config.toml
n_layer = 10
d_model = 96
n_head = 2
n_kv_head = 2
head_dim = 64
d_mlp = 384
vocab_size = 6232
activation = "gelu"
norm = "layernorm"
norm_place = "pre"
norm_eps = 1e-06
positions = "rope"
rope_base = 10000.0
rope_fraction = 0.25
qk_norm = false
attn_scale = 0.125
bias = "all"
tie_embeddings = false
parallel_block = true
extras = ["capped logits"]
init = "uniform"
init_std_qkv = 0.0218
init_std_o = 0.0218
init_std_up = 0.0218
init_std_down = 0.0
optimizer = "muon"
lr = 0.00758
lr_mult_o = 4.0
lr_mult_down = 3.0
beta1 = 0.95
lr_head = 0.00939
warmup_steps = 200
schedule = "wsd"
decay_fraction = 0.941
decay_shape = "pow"
final_lr_fraction = 0.0
batch_tokens = 16384
seq_len = 768
doc_mask = true
train_tokens = 85050000
steps = 5192
dataset = "wikipedia_en"
Each number is 128 + 24 x the weight over its row's rms, rounded and kept within 0 to 255. Layers, rows and columns count from 0. Numbers have three digits each. The size before them is the row's rms in percent of the matrix's.

# down: layer 7 MLP down (transposed), 384x96, rms 0.271, rows 214-282, columns 0-95
# up: layer 7 MLP up, 384x96, rms 0.172, rows 215-283, columns 0-95
down214 106:138129128099149156115092128107109117142127113140126170108121094106140142127129163065157172122120099087102158124103120117097124152164120171092175124127115115111132127122161153146154145132149109139132141115111150083152130136113153126184170169118110121134089139128117099135148163085132083115
up215 099:115096148104121126139095105160119145122162133078142152103053131144116089105145105118128096098209131117135095114116174168174144123117094148124101120143163146140122144147140134139104145161139140114148106091156109127134136151167150133108152168118104116123136143118135105124124140110119119099
down215 097:123138136144129151121156122154128150127128169122094087079136073136119116097150093121104113103122138183117135175068137147114120124073114156160131111125130100128154151090114133121159111136152106132109142121108135128129166127132120136178159127123117169132147076172132131119100137102122172123
up216 067:130154099105113136126115109129093138127148071130143104141152119148152138139112116088155178135123108099096128150129116156192133141140104164118178110103108155145156106151118098135118141111121168124123129093086145096131100138145126111113120143099183119123133162122117131128116102083145165185
down216 066:118128148147093156107121142109116141109177111153096139135145130085145131136158142106145130154094165120108110141146113085130109123065093128100146110165130165092138083105107124147148143162139137144109106115141128164053145126130136146139172155124136187102131091122125138142142142129127107117
up217 097:117092108111132106174109201089123116155107087140095110106089121149118131140122102149120099135114098138106139108120129125114131116135158123145114105131185143111140133096136165141139147111140126134162104157139111179102129154162142073126135150134133128139134095106118117112140110172186173140
down217 109:123151152127138132126122117138101126123153153156175142141169105113124153103106157127144161126134116156097091169137142106168127134129144151093145139140126139138136130174124131104120124139126106115082133085150141112133095051092092168143098118102143147122156169134125103110124123107064094146
up218 126:149127125126079151112143102168103152140107112131163078110135133105120093102111112089135116106128135134185168141154151118154146139181139111176141118103147132135145122144131087117147139100100147114102123126098131093127118160134157144178129144088111104133087146154099124121144111135140130068
down218 124:120120142114142136098139152118129125147155135106133121098148129145101137116150139126137146137089158122066140141132074125114101150129135140122133148088148165076181108082112142143114120135146168135124153117189119106085133094135127194124100119126108139107175170118116097121130149105129109151
up219 055:147117132088144097111068115136155114122085132123096121166119118152125195158126094114112160150111122174170134147108139149079106158150118116146098113090110122116139090119089147095134132138161135138173121091150096126134138135161119108135158164138120097136150128137148114134109152149104145141
down219 054:153141132156097121135192123119154160143144137140126128115103110085130117088127164148120072112099143103122103130115113143181116156109135150106158136127117144155113141123151135172130153138064136173103127094094149166101095096120137148139096111118110168110122132155127127120163120104110102154
up220 077:165145135113140124109136116125127096097080116145130115123070113137178089144133143183129129153172139134173126150110139088122136118175157124139126138149136139105075160141096157140081144156129095143142157135094101125135142110135157088130134107083139163119105104126092127099111142127143131139
down220 083:089130097103084148081097167141129171150097099144140171122145121126107154114165146156119165157115150128149124093146101142137089147103115138121140165144124166121152102145106137083163117103139137072129123123137103111062117167152138114152095134147131113123142139122123104134118121161139148126
up221 117:127135160176130109133116119100158127166116152100088097148134137088143115125147112113121132157112115129173087130124093115159154115143114133096123140114123144104098096142124136129127102123158130080128105130084168128144120091114166124148104118154171110142161120223097115122137118151130136127
down221 123:126091129100094144114120140152098149127068110151151126124124089126154149119118135146131108100110139117108097092113154165122132130149127139121100113147119086144141124142191114127164165105111096128131110191125133149115123162141103119145132148148153113117133120222149152128114119132104111096
up222 093:145161144103134140136139159132101121128123107148115092169141102130130110132106105099174129141091123179126126087137149121132104107165144095127175127092117124111094090127087150154172081108118152109165155087117117157143111121132133127153169146146126164137109148115164154091110099111142148112
down222 097:112148188126137131106125135099161154105147142161143120130112149110154161136134100102128127080130146105099173129135112134131075128098154130138140133106167117114150149105123162132129140149100109166080103120155148125119106072141100101149127130148128163118162077165078137119120093114153133138
up223 092:147133103186152144081071134138116103151081104136118086145150148095079091129134121100109152135157136125122130148127073141128160160148114131175126167128127147142097116133135135138186144139147130139159115108128126137133109138139081093165148137143149103144100110148117119114122106135100120093
down223 086:140122111107111124124185124118125148129117184155130139095140052149168099119095152153124118100079115181123122152118119128085153098088145156124142134164136142102090130123092111103097159118120137127097135156165109134123136127149169160126088105155120151126143121130123141126130127107145152148
up224 115:149106161126125165133151126154113088115173118160131135147131104122139074134210163109110149160102126156128115129091131145118122122143137121110135124167101106128157129130157121138114117057122114090132150087134147098154133140145157104125136142126105118131144123126078080131111115136177140112
down224 109:131158119188138089161097148155156132108116100148121107104125088132133121156054118117087155150087134155123183111138123118144124138093119120153153136122095152121161126115156083150146119138138135134110125104159104135117123136137120133104080126152139150159095153148117152130131088092167125126
up225 089:169145111115080149149104116103110122126145111138128110139142170159088133166132103128168155137130106167143146116109134100076115136159100167135164153122166105091111120123104185114116158108146145098125130151167068143122097109129097116116149108111111136110095149166139127120108121145118116104
down225 088:076075133100142145119161122106144142114138125179132141133119152137097137115139100151144136138124188088150115147123121121163102142088185150141163148166103141147113156142131104094082155150101113101089120138114156107115111124155123147143111112135103113129122122113137159135145150117075136086
up226 132:146130116143158137145118097141166164153172138117150148127124125140146142131154151149139119108136123155120133148107106124131100124150140138130154136122167094154085112136136126104140167122142137112095116090146128135095132141153109079104129190067101111079136118076155108103155096122083100094
down226 127:123160136134091116172159148125100122145169168118137094132141055099145114115108159118077141132146114154119114116116120156110083126097113138141176155130076175132123147119112108121113109126148134092133093183126113155110148156112158122102124147144131106129164148093137152115149125117123111142
up227 070:086108126111135134136147119134107138178113119100073136090125093117113086166140168136144083131140161119123129095121163121140154159091118128113105135153103117115155116117133105136149121143143124140135133167157156122145157107167093069117120156154173113121140138130149163096083127174110140123
down227 077:154147126151107122082132137122141127113164141181150125172146103122152168109131125098108195129102148128110134117153102144119134104177116148132140126136157145114109106145130143085116118093126109127110119068113114083126118109107104161140144130136096134120151129178127091131173109072150140129
up228 105:143139158114064138129115154095152130096149110116134136154110183153104117114139173134138105132145090094148105136128123103103132101098098093108157146124096121178104170084115144134157108121131088148084154092113139131143137099130163173119114155154167140114149121116149146119131135131147125147
down228 100:168176095106092133115125158135133118101133137134147095130096158128118106165086109155102137104147128111129187163137092168122116139128123093122143117128122097134129178106127144083149125096120163109130136075126135131156132160127130164109114118109164136148132138110089134119139179111080158129
up229 148:187152117132124158138103158119146140112114132143136135172174171121098088127154107122127095124109144114103094141100154092172153109106113123090132122143110165138113166120105166117132147156157104117143091148103102117103137130132132101137133166102080154110136152096142124103093157166100117119
down229 148:170172129095155143192132143114083126112078141095140109096105171146116124123118141102145161115162119137102118171108115133183095113136121120112156159138093183126128129159110138141123114131146125171105115113117114106084158138119119123123108118123101126100109126156141141149135085137103163130
up230 073:119050104164145131107099134145101139142165148098134127118099100115108126111138181133178136088128119118116138141115195142130108123128176127110157143121123126131102139121119105086181100158101120131146123119147138160100155147144081132132135117100137160157114106111102127142171116136150126110
down230 071:125145102132108117082129122096103100135183072136121142128119133124127135156105151099161134164116140153097148119143104122134174121135089156189131127130112148125107129103120157121117134122175130122087169115118099108130112151097150125131164133147110095110137088143155157141106143174077160138
up231 098:117071092122155139131150144129148135123101172119142151139095114150107089087111121141124127126150181107137085114148139147133125137118111143109120074160183101103092135143140166098158146088145113096109150125129137137140133126101175105146143161128120122172080144150132095120153128126111125160
down231 104:120157096145136115116095138138154118140102118129097059100133160126135133172137092156146133118117090179137159118148121107121091129134113123149114161135126123093182071126127093139099138153140155135125136150159137150086136133111115136129114077144158159104155109151145123141078117143165124136
up232 063:088158128139214135103159154109173123122098120123106151159114121140136108138143097151118129091157154118106146109107127128119120163072147113110143126155128160130127091121099131148155120117132089142109109144083144142136141133085120138111176142128124123097118130075137151127088138178128117114
down232 061:166095103145064117123167125111092169138154174111126087085155122148146166106144158112129151088119127127114106128128122123143186115179096127165143094143117126097149111135118119105102124095136139112121150082165132134086129102151146117131137124112166122139146138140164131103149114122139114132
up233 141:138089119121169120125109135151095126117112131133098123116143172122118099126149119110123154135134152174140096166093105100158126140165116135141158153123127157132071128101125182107131161118138120158143102138144095106087147177143121112167095084100119139153107100128109123122113137117136184089
down233 151:106135090104133074089147124133107126132090133130144118128151068103187155126109127135117156101131111120095143126159095149076151148098124163165110146151175120131102081154134117122139159138098122130133132149111100175141122125133180169111116120153137156141131133109116107138121121091152139147
up234 093:146123085157102138128132091173121130122135096112121113148123141147124127125126151140108113161131169117091084155112153156091117137098114065135119112085128103179081173121140116118150126114181137129108137126131136121165135164137115127135127157088167112081151128094138131161168127146118144128
down234 087:141114152115132172138134164134115157106139084168084112121073104129138159137147108115157120131147120157154136103109118093113115150071133162141144130124083125122152118157155091085126148131122114136115125136147072153144163107102095168141118144126110126134107102156119157151112168104149094154
up235 093:140124121144130064106126139121127115122142139136130134154145116102145133114072158080108125100132159122137104165155135108144142134149142093123174116180115127108100154065135126170096144122167171132101159137098143145146142105144130080126148126127154149161126101135088112126142100144150089115
down235 093:118101126076136158094101154173143149143114136141126107120107117107137134127165121147124169119094076126131149131086131144165090138143163171088146131121087148110125134122132087113141133145142114128137185140166139122138139097108065172149092143127148093142130130098147126142095128108126135150
up236 118:090096103182145187114106081111121177139132127165134140109138112123094108129110105150109151164106156158111133107121117103144163145121128157096155126134129101143136132110130134113121129160064121118112087116126118144096124136146160085145146119126106103147152096138098127141139147170182116116
down236 111:141149110110189145110150154146121111122154068126139101153108146150142138094111133129165137103126099078127150146088128133102150141119127086108117140093101139105101134144131151137131098114115138143144114137167112136130150068185102123116156159091150105131117153090162128157156115123105144159
up237 124:105165155150118157139110101164183130139123111100123150142096097091103164144121124132108122176106091095116071117136158129099158078168123138141151126131177130141124168155114105128120176128114160117121150118124151130117150126077116116133121141126121110084165131106107100137146134140099119115
down237 114:126096108107149104135167134121143132148120148105138105142130123143173117154101144127134107116112093142142166133151084100077115135084118108124089155129167151131134112095149174174130118143144105161089093139123135144135111096144119147104100078101171135119094179134125142162111157118152141140
up238 128:103118188097123129127142123136072128141099132169119138135144166123131145120144165104147121174117110155140106148155123151100169095130146148104135145116111090101127091121128129167181116118134107114131115146118138087092148137182111120104148107117147138139145102163070100149118103126129105093
down238 139:161153136136125141168143143127058097161131131118076118142134124128125114154123164103131100139107103145113147152130133138122153120128111126129151144139136119092121143080095126145121143119096113117091121119181096074100136120151130113149119147123101170146097152177171181161108119140100101126
up239 106:120118141141117099127135131158092130122133098068127146126130127138110079134120110148136142123162123093117151126178157141121108192141149118131150112130150094123137116157144116098068144104121139118123097171145121106145160151138148133150156136130093118104108168108161154080106176136145085100
down239 112:142139140106092149162106154124112131129126139145097151112115068131112142144148179144152121106110119143100086115086144125145126119122115122154138099122124108164117135160099146176130105172119119138135147111160135078116091085149159125192120160094135119119131110163158120147108091134130089150
up240 094:124150111125117109148101144139127102149112136089104130105117148141108124115120114147188096140139113138134130140168141130086113094132148154142141122138080172075075095091103120119148113144131161125127145092149117146133104125113187140082153108124149122151111161158143158126135173138153079136
down240 103:117125057133149118095119176154140119122153134138160176116130127120143120129135151128119141125148158142148100090123145132144154125105142120138148109108185073145146170139171108137117139114105098112124143128083112096091164128159127117165065098121098108115140133141131140130112091119107163121
up241 092:111193158117110145101181104140109131115159158132121124151170114113118113141154109123083116124151107096131175150129144156174135140131115117137146123140124111117094118140154113109146151131040119136131109132115122132099107138144155163136136126177094126098113111112133134105107113182098109132
down241 098:158090111146147130132088137100140130139089133123096165149124112173128122145097112146144133114108090179147125092153101125062130141108138127129110075118137143137113137120079144146110119120160164099132145108131119123161164111136134082161146136129167126144097161154170118109139160084132142130
up242 114:127098083110093115089136165142148110139149132138120134125160163158143085102111157097127167148151117100150122145158179122169150142097116127147138107111135156129134092087122174132118124130094150134123158141121147097075109111152097090108155128144143097094145124115108108146079151136148133145
down242 104:173104114130110093114145124107154119123155108089173147150072125102120126134124155075115139164110105124166121141125123138102118138107156177135086117114140143092132144130121172083113112129161122153119132155121161083096173157183103127116116138115146116137142113099114171139139127108155121124
up243 094:137127118118119173091150186158169127144132119123138136098168199129143134121079159133078135127159172135147137130127163115119128094116119156095161101108158126101115111116102101111137138118098144068146092130129133133126112113126116122091149159131128149097123122142144139150109113075138121107
down243 087:180102134147136117099166127129082153132153113097137128137124147136079103171092159124067158126119100139134169145157139146143087068094135131126129132150138119090095123137134121115138092111131136071136106123153136137112169155116151101139142154125123141115110150135161143180121124099137123125
up244 026:146121129134161146102075137129122123165128149128153106168086179167118180143115149096157112124100120111129120111130170118108136107154131140143162152099096110149163123140079119071106136133108125084105158112131132151116173154108096128132155102094156131123143128111120129098101129111165122120
down244 026:118164107144087142117120151125086105115221099136108128152100120119143144129115122123110093125158133131106123146139129121133132114091122093157101116163124152089129121103142168130131158180126106152110118134135086132099148139107131132170128122177072144108135093155156140121149113161111124148
up245 103:145136179111135194099165103134129101114124121085112127150165156124144163115120100132163094139128067113135098132124122146101108155127136109100111088123166113132172140126160154121131137114158117147131096116074099127152071139157143103139126105148136099123128132146141170126099117107141127132
down245 118:103109150161112099090126150117114141145133113100140102080120163070122109119134113113142116127110129131159143114080160115111153109142132160131144153141130168102145100095126123148122155160090151136084120132172158143136142128129128162097124169147125155141136095137131072179149071119122138125
up246 113:155108103141104090075138114128147131109133124135112153120141145132131095086160121113132123123139094127162122139148130132092175053143122110133123105115111119180096101138114115104115143171146141128136155112103177155126117119153157121118101103172115144164132132149075120156132152166161145108
down246 111:137120127155152116098145160093133110082101108087133083143129093111123125138164122139119126096090117120106172134132160131118133105108099111102113157155159111126149121125117121132113205097146139130159174132151120138105133136168150179132106140112089151132163160164107124132110155098103106138
up247 058:116145154143142140092123135132121168080085122044118102098112103132090160146149135104148176128159130088141151127131162110138115110128143139112109133154133078170114117141120115089152114137141116162158159130135160153147109119154116137132135188114151108110110117133115123170100115127143132107
down247 057:127102118114089126098123139107140148146204112162139122135118119116141095134152132128114092157127145152117097104126100167152115114119096125137167098125167152139142164088097126153094102140153126134129095148115075166093124103119117144138137108174139097137127152150155169137141085118091135146
up248 117:123154128114131151063153117130094103174126129138118114150155104171090110155101101114135150151120131120104141127083152121095173172143094131138117122146148100139122135107105155108112119139090110110164141106109149151152119112123140110153139151123152129185119159116095101103122189127153093138
down248 108:146128117107119133164124119082152158150080110131153162106107045109106113102136199145125144113119128136121121096127114173119124099135114094100143118088102171134130126128134108171149132147164153147127111137148130122142120108172124130141121124157103123097131125114157160146173110092145122125
up249 106:125137102127116092148100109187126089132093160098146119146115104093106113167092155132137110124152091113080146185146115149150141126122160103163132134097119165140133123156094092122144103155108134123194139150132134141101122107128159105156134137135115082153147136136122121126111117131117170102
down249 112:157116160143092160094154176057124169142165111155149124080169152103127157092166087127117123130136143142152120085111123090093140145143110151136102110125133134112127116133148158120084130111144148128099128110137123143140125134107108152140147121142142161112154118106118094137150114101142081163
up250 091:143173167170099125156141133130124152147088100094124159059142118104115126155152128133136133115117154175139144137152133161130174126135140117126099155144116117102114128139117093152119090133127139131083126127090122141131125082145143073123080143138166108136118090100135150176137145111119096119
down250 099:103096115130163122123111092136163135125161145157100112199103146140161127074116121156125174125134101070081121101131118104105116126113135087152147092167142144140141078112152146095151147120101104154159148140121147135127148148128132169155131118127106098133127140145115112120139141094110153129
up251 084:138144172096132123104095113173137089105083120149130157129101139163110139131100126088101135112128134139108117138112119146169094096161164120113148102185125188119138115137171090136111152128122108102155118142149138127145105139059145144117140172140113125118098122109147119128103134164110125139
down251 083:163103111186132129142184104142137139128154138130119119072141120138128149109177114156174094139151133113116098126157146134134137109162142114110108116134117129128122139133075162116157106098148118147165098116090097143096129133159094133110098140121115160126160108119165088163125086104094128123
up252 049:117139137115126156132152132114150119156109174122105133095097113107156110073141127174108097135116126118120155103123093159141134138165150125138137114147096126091104151108143121111109107058113086118139118166136163144105135094177129110164121121114145124139105098155150126089151122103169176139
down252 053:113138104140129106130081146105139128092135116133146150174157103113103121171130108103156188118140134144129132142137135077114137114117125115108110137142146145120160083136093122144146146169156151132102138098140117113174127153079141137094160113125132097153174146116114121149112116170094079087
up253 100:138138167200126119113154101119147121149098106122161127166116094114148121126121141133127157122146125123100095094170143105139124111123135122132153158153094106078145119111119139140124100144165088129130118131108156175153106154136132073148159115060142106136140098127108177122124144123110149099
down253 111:124114113062140180129108175140098178148160118126107132095145132148110150130115113134109132148114122139165128143112110145156147162104113130140074119112151127183128118149102136087136130144096118127105111101159122089122134091118129171120091138167104104139107147175117082155135135116137142149
up254 102:140112079103152146156118182133084147123138120166075138117137165134111090096169110133140124103106114116121117129075143141143120121142113174141185077164149105105120165156125139146121115094134158097112127131158127149145125139135109145137114106111138076120142166124113128146134100144120092123
down254 103:125135118158097152124152080136124100127162070130159132180128180092145149135108096092134151117170122157131109147107137078115134119158140120146131109138158183110084167126106116144120144085140170126119115150147140128127122144136118115130121128137091109120097137130118148115119105083151164090
up255 091:117088154095097143130096144120135083137142125115142135126166111116126107133162112142155117157130025119144156119157084137163142112126113162162122141117136143115108149149144121134153146114126126169132144124142130111124124075134145175145129145102127120144067098117131093120118158130132112171
down255 090:134116124129137170179143114144117142152130117142111104172138108129142120109159131130130105127150181083129123153119135090068148097134120120147121122121139132119149105114131146152128105109106151105099122112148094092168151176153109126121169111115104121126113100140077188171073122148113143126
up256 103:128175122099108119192139135111146144146096148133133149120116090099146120167105124113128102109132094176140140075131105153146111105106158112108131102092099154121123151158128139118130138127128105124137140140097175129129183086149166126119155106115142108158125119129151127070148174133141105097
down256 115:133130124151178143103121113147109132095135096129145106156160095145134145084153106142142141138132182112101114164140116096115146140104087121169113135173145114126155077111131120112125093133134168153116152112157082147116097167090069147123118124154112155111164147101132122133095117138119143142
up257 116:128138101150135146138155130141123132163140099173078126128169121121133093099121108127151110162118102161143118125129159124162152101158156100101134147142128096133103087138079145117119115113142094113108155130145077178150115148129145096103110115142152153097153166169102096140129122132107093081
down257 139:141142131137140109140107150142122110122135157155131174133126028116109156134115102108094123147151133161096097142153103096133123155143128145153129139110118153162089175129136100135118141123093136110121115121126122101135123094123116151080092145099127137132140100198120142120110131127170161155
up258 049:114110102125109141092109106144186118164162148134112100113164158146153116106078094154126120185119164107133118128132169096122136123115132152093152104133121133151134118122143112088114107151149131160105095130107175136117121154124134165162178132144113077114158128111143089123084137125134127116
down258 047:164111077152151086156142149099086131144145126126166140116120099145119143127106134104085129117136135121076114168147104139122102119114115114143092129127125126142150133116140109134141163129141113089102126151167158115137144129197081120134101122107116096182092123149140176150165119157110145115
up259 115:135171133172138120074150154113136138121098108152127108116126181133121116121146162145119123117142112132127102146118133117110112097135156128099161179113123106149103086130153132128157110069117171115155113176108154127094135127115120122110161169123086172115110164121133140092089143095111106128
down259 128:118159120105132135139109141158168120140141111112132135115144217152131124125117123152137108097105106149097149109135105143153120125155111104096113180082111145086141072112164094136188136139120156133146129166158134133111117126102136127107132132131129161108101116111150126129105122125113157067
up260 120:130117155100125160130092071186112128157121095122111169147151132107127142096143108120170098119107106141139143136120137109178164108137158128089114121156125123083069113127145121130082128137125138108122127116083137169157153129112145156137130137109120099132135171119121146143109146182136097148
down260 132:127165145123133131099113114133110109145177119121159127106162121160127112132105136124159136170128145103123156091127142127125128141162145177114122114065136115154073153111155060130111124122144101134133136152159125135127119142104092107099112125115169181149097111157087107122169132135099123101
up261 116:142106146122138103111075137131132145133180119183135141094163180130136116131132138155143114132172118104137131147126155123108146134108117132080124107087133067103109144116108118130095135130184124107134134171102104161110138066124131112115104120130127111161163114106127137145154127167122168108
down261 106:123140147177103156138143123077129130107108110123149078103154152091171128146102120110169128103132152097125123161129116109108077125136125152148131126130143107138158123082109132127112130139121148120156104150149148215113144129140114169142129111095158132127118121123160092126153080085136119115
up262 122:147081114155162104102130113144102117173140138148146126142126150086122145149108103133164112116133083155128094121095120125089150130160084111154111115094159125150121151196134140135142137115102135143157153103148153190146112177105146090146109114132097146088131145120137112132098121135123139105
down262 115:099098114146155101168137153130097161128148148140155125120137118135081129138101170115144120124131091142126119169173070162141104109117103131123134146127136181158116135120128114142155105138145113109096114155153092159121103093075142112166133116131139113128155087110149115071161104119148137141
up263 077:087105144202123110144154125118121137123105162127173140168128125140102050101146124145110097151135085126115141114147131120106080098115142148137145120133165113128118140121151128110130136157100100132172152133104151171115159096107105147136134150128091140175136120134119129108139123078148143123
down263 088:164153109080120154137121144139147100130091106129097133101142147136147195142098140112171142131124130138138105135090126124142194134148116125136099107134126148134141118152111157129111101096178152107094109113174100110165091125143149091131152110124140124084120127126145133144085095174125111124
up264 113:092137143136070102164126119149146114138133112164130156151155088125102127138160092117134146128131105118145100175136115124153123116138113131158109122099089087108102143129086145148170163115131171113125117104068111120178149138161119137163164136080135127126155107129106130095116094152144128138
down264 116:097126125107145099120153127139155118144138085134085088152080058136102128139137126115106142152162112147112103128145166108133130131166150128170067166086117149107145090133130173121166151148125128122144127173115151095108120155145136144143115136139114110123079147133113111134106140120132157156
up265 119:153137117129133079124109158094103121127128136163121160096139134110109102098146160160138120131158114109123110112117146156196159063143167103110096096142154167133094089112156155136107141171139136094149098154101138113133157139093178132126127124108133108122131113133126133120149129120079140127
down265 112:147095181097144121089118120127148126140066112104158092163122125168116133124107095109115162118092141126128157139134113085116115177152100132135161115112098148131162165116110113125107083134150153144135144138177136181107140139111080149115135145094121125122145146106102168128116149131146122116
up266 104:150107142119134107107074146130152080131073171135138190144162097141172169126126118158117135110117169119130111093154103122104148122135119129135082146133136114109141159134119138107118115073182159139123123100141072139125136101126133143136138102157135136130174128120141129136097115091116145122
down266 113:106169117117121133164130111127119153161147117111117089116117165144100114132156158105093133126160074126137145125120148131136091118131128108126158119112128167123099098128156140155171136179069111139139126162103184150134132114128141098106097149149113132110063107158115135114168098137143105112
up267 059:131108146133159145124073170093145117122123132090108157125145095143134136131131092100095195116091127150158116132117111101081113145150137091121146110104137144127159091130138115131126125127080130107076149154156107125139147115118122101126127207117152112143153112154112168115120146136150146135
down267 056:107165140156118113156139085146110154125167120131139081130106133102180143143105160158130105084118171121105093101109134131170144089117126118095108171167119136133147135134127126122128147125113143122194125101124159118121101112150124130156159100128120144080145137133165097137130104132108072114
up268 081:155109102144137126150060102144134126108107088163111138168152129143096115135120095151131108117135154137080115120105136112141134142105145131159172110102105129150152126131104131190082128158107097138168121138135108155165099161137154091163137122092120123121116118098145164129111140113166094140
down268 086:077130118121123167177151169129116091116102134093119128131118134112140168112130179092136127122116111126128125165161103147135136118126088124120133165144103107105093099178122126101108159143109121145118117146143136125109140086124143118097163149120077184109165174172119141108103139125119152115
up269 097:145125138060091147138138174111122112127152151180142159084106200165138119143147102161103113102118131104141114140145119114154175121096134110086120129161121165107102102149084119167151126124145138101130118136132161132123107105178124146118121116142113121118116137133101120111104138133089118118
down269 094:157127163105157075121128160149172128113126125109137091114097132146117118151112124122111122129121086130144164135103137109092128165133132091121153128101136178122152115150132135132132086148149133133091105141139150118170096136165170096144141142107142140100098189099087155111150123106110146080
up270 099:135094187155132149111115131146159131111135132102146148149108145104134129148121156119152151168131121126145108111083125165087173155144148130143160110067129124122154081127131167137165086092141104141099152084156104121164135131103126114110124088117131126134109151135089099103124107123137100162
down270 101:175135150143138138167133142129076113077176143139105118131109144062146126100109146158127133144163114113122132109135114151128156153113116119142175137103093166084139102107141147142132120144139074148076158140131143133107164115087139155157113125157109124115127141129099146120101114104103152105
up271 080:140124122156108150186092160106119139125140117136108095087086112099119126117127153118102139120109120168151151098153168080104153101134109099146149123133134127109118109132092171146170134148109141180141138107144118141129083193111147081132124144137100140124095151110129163140102132141102143126
down271 086:096118162098116123086173132118133124131140141155165092131153098132147126106126134133147111157132135105116128154107096189122129149129121170119147128108141096109142174147096141104089083117134082118124159108104143147134147048150123136138124099131114115113167175146146123103112127113159154143
up272 093:154094172139120110128125083092160095117106133150121097173159124123124129132152120106115128101103170152117166147119160102114110120107119123140143100124161112115112163128081097106112130160168122144170156131095166084122128168129111129167113126160150144176121112124129143096137120108109084109
down272 100:118151091103102150153100165181115140130135138127140124096116139107164119108070186142144085115100092126157120100117095140128143099141099140133138178146123175122112109149154149146170156100099121143069106115153107121115119088119151124105124150122136103126129131139157133135120123146159142161
up273 093:132164122130119133133165100105134093118123072121118161128116090152115110142138114120123138160135133118138158120127157113126126134161139112128129124106145068164123127160109088115158133114138106090173171160134090139167132132096149154113124123087144180070125115090126116149144158158078121139
down273 087:087140149098099127094141150165125172140147151141126114121146111118156143132118142132135088106117124100105105119127108186113108132125124169120149105159132124089108089102118132109191092117131115148113121152106117180107154095139113084159106154161176124119136131153169137103150112119127159100
up274 120:139152129120092122129116118152144125160155134119133142131152150109153121156141149115107148112158149117140118141180125167153142159125134124136103146140090143172103072109132149128093104122105104123117115140082137113083137137171090108128110163090113114158132167145127160141059129083115088121
down274 120:124115107131106111124127151105175156087103152077170113098139157161144077109142134137152128132161116105112145110112110125129131105167124140111119065136166128108145100153119132130110184114150115124172156109143147125132172110121138117130144145103104147118123094130126109065170150118145125155
up275 095:121114138080112080110147102101093152103107135153141143150137109136127145134095134155116159133095080115156146145174107134112155119107141135114122138137146121119102121167168072098182144125169137087089142175130144118169112116104152139154096150128151113127131129141127154098100158119141116107
down275 102:136106112204107144121120152142137124158169097095132141101074164094116117129156135104130101106165140123110092099132144113142159149154154108144139109141127110102114142080121170145091120146143149160168150096099146107106139120149097141090126136154111175127088120120134121138148103113131130150
up276 095:142141159135093138114141096145131117127152117118117124134170174109107144154092152133140160139109124145141081139130109131106116166082109140123108127119067103117105156138145165132087144098129150128124072125126110098118106148132128154139137083185140096134133128203107166111140137142111112138
down276 089:149080110151149102129128134171083130145148124140123155134095085151123087117095144128144108144149137106169178152129090134117116103107108105135172165122103127114100113082114125122185152140113138089113109160105173157112151159130108119088121147117122128124121151166131117137155123160148117103
up277 124:141140100077088108153146133167099124128098123121138130133182135164109162128152088134129101142163122160165169114134145143174131117146136090163166135092119128129155128123141098139093119128142163089137119105110104146161113141152134121106089126130098131161120105119096091146133132069103129118
down277 114:113124121121156147130153160115124144119160131093130157100109191095166102154111171134112098121082128101125177125108114111115132133118104123134115166143167114167096075078177142119140133116102087143115145152137154107103138125106136117091148136139124120125159150122103144116138131081153159137
up278 082:110145152136141131137093141104166117124101122165085135155150142122157144141115078090090168111106072130107125123122139108132138145149180118128153134145160147108130091143131057142146081113152163151125143121132116126102084145120151132151093167119094127142129152133150088140109148118111142123
down278 079:168132107127116104152168143130118144156162099102117135116099151136087089092122127116162118113142144151120099129141161144122161109117133129051161158099146101121133114137128110160092125120108081107146129145078178168165173129123145153128111114159133128124130098126104133109111168150128118125
up279 067:163146160118143145069131113093140156138144135165105113104164140115174126131108080138148157122166147103131129102106101134132089137075165110142177133103141130144094143113132135097142086121156130126116108095136143132134126137104168123181107136110099114149143142115134093149147122084102143157
down279 064:153102132127130122168115119097104087123172143123173147122104096084095142162118173129135132120089143154116106126151112114101154110157126124148106145087118102190133104126152124143162089107112120148148116125115150136146148079171108131116076165134129153128103148129087125155141121165132132128
up280 118:121179161098159159126125135168117135122143130103129156156147135145109150135137112137113114093076117107138128102136090151137129082121172104109144102113098141091114165083144161154128080131140162124135108137137128168160113124140097142156123186130135121119109142112101076136119157107116087129
down280 111:145152123133154101139142126114131090118157073133162092106115154171104171150211077117129132101139129121120142122146169154109149146145078146136118152127091139130168147125132087126113137141131129134107103148107165094111127098142119138109100099172097133121139121124102105129121112133164116136
up281 138:150136141155126087134087112127149112156146147110118151136171134157158146111129125137149156106126099147134188162155153143170147137130118100114145120120108102114059110092142117134147088114104121110137120141120111160127143120158118131126086169116095151104128140089196146119104109087126108118
down281 135:113132124119128156099145107151108126075097132128136144168190061125128099150120142160132144145140135095141084131147110147145142121132134113138126115134125106137122142168128113116112139107084094112133148109121079198156121164135139082129111087171137133098104127153117128112141144152157118161
up282 078:066121152107114153128145144141136139111073182129085161109104093088099136142135077137102154176163147180167122095122156125124137131118126165144144125143134146084117138109133118150115129155145137128104128135145099157099138128145145137113125107158134101087150139118127149105131143117073120136
down282 083:173170077115121118166130116135098146129123110122162103133143082134142135102103176148163105109117117080084133108143139159174124106166112101105095152107134106146123138122138149096167141076091137119151141103116161141136110125125121119131145105107116136146103156151157122125164130114174109154
up283 045:121126122110155142134143138114160113133160150103049155165109131121108117124137158091161079124158096123163163147098137134119128096079159119092143105129120157120143131086113096116125093160128130110152105175109146124093142093118129098135153141151151132112131163138113129139148139166146108093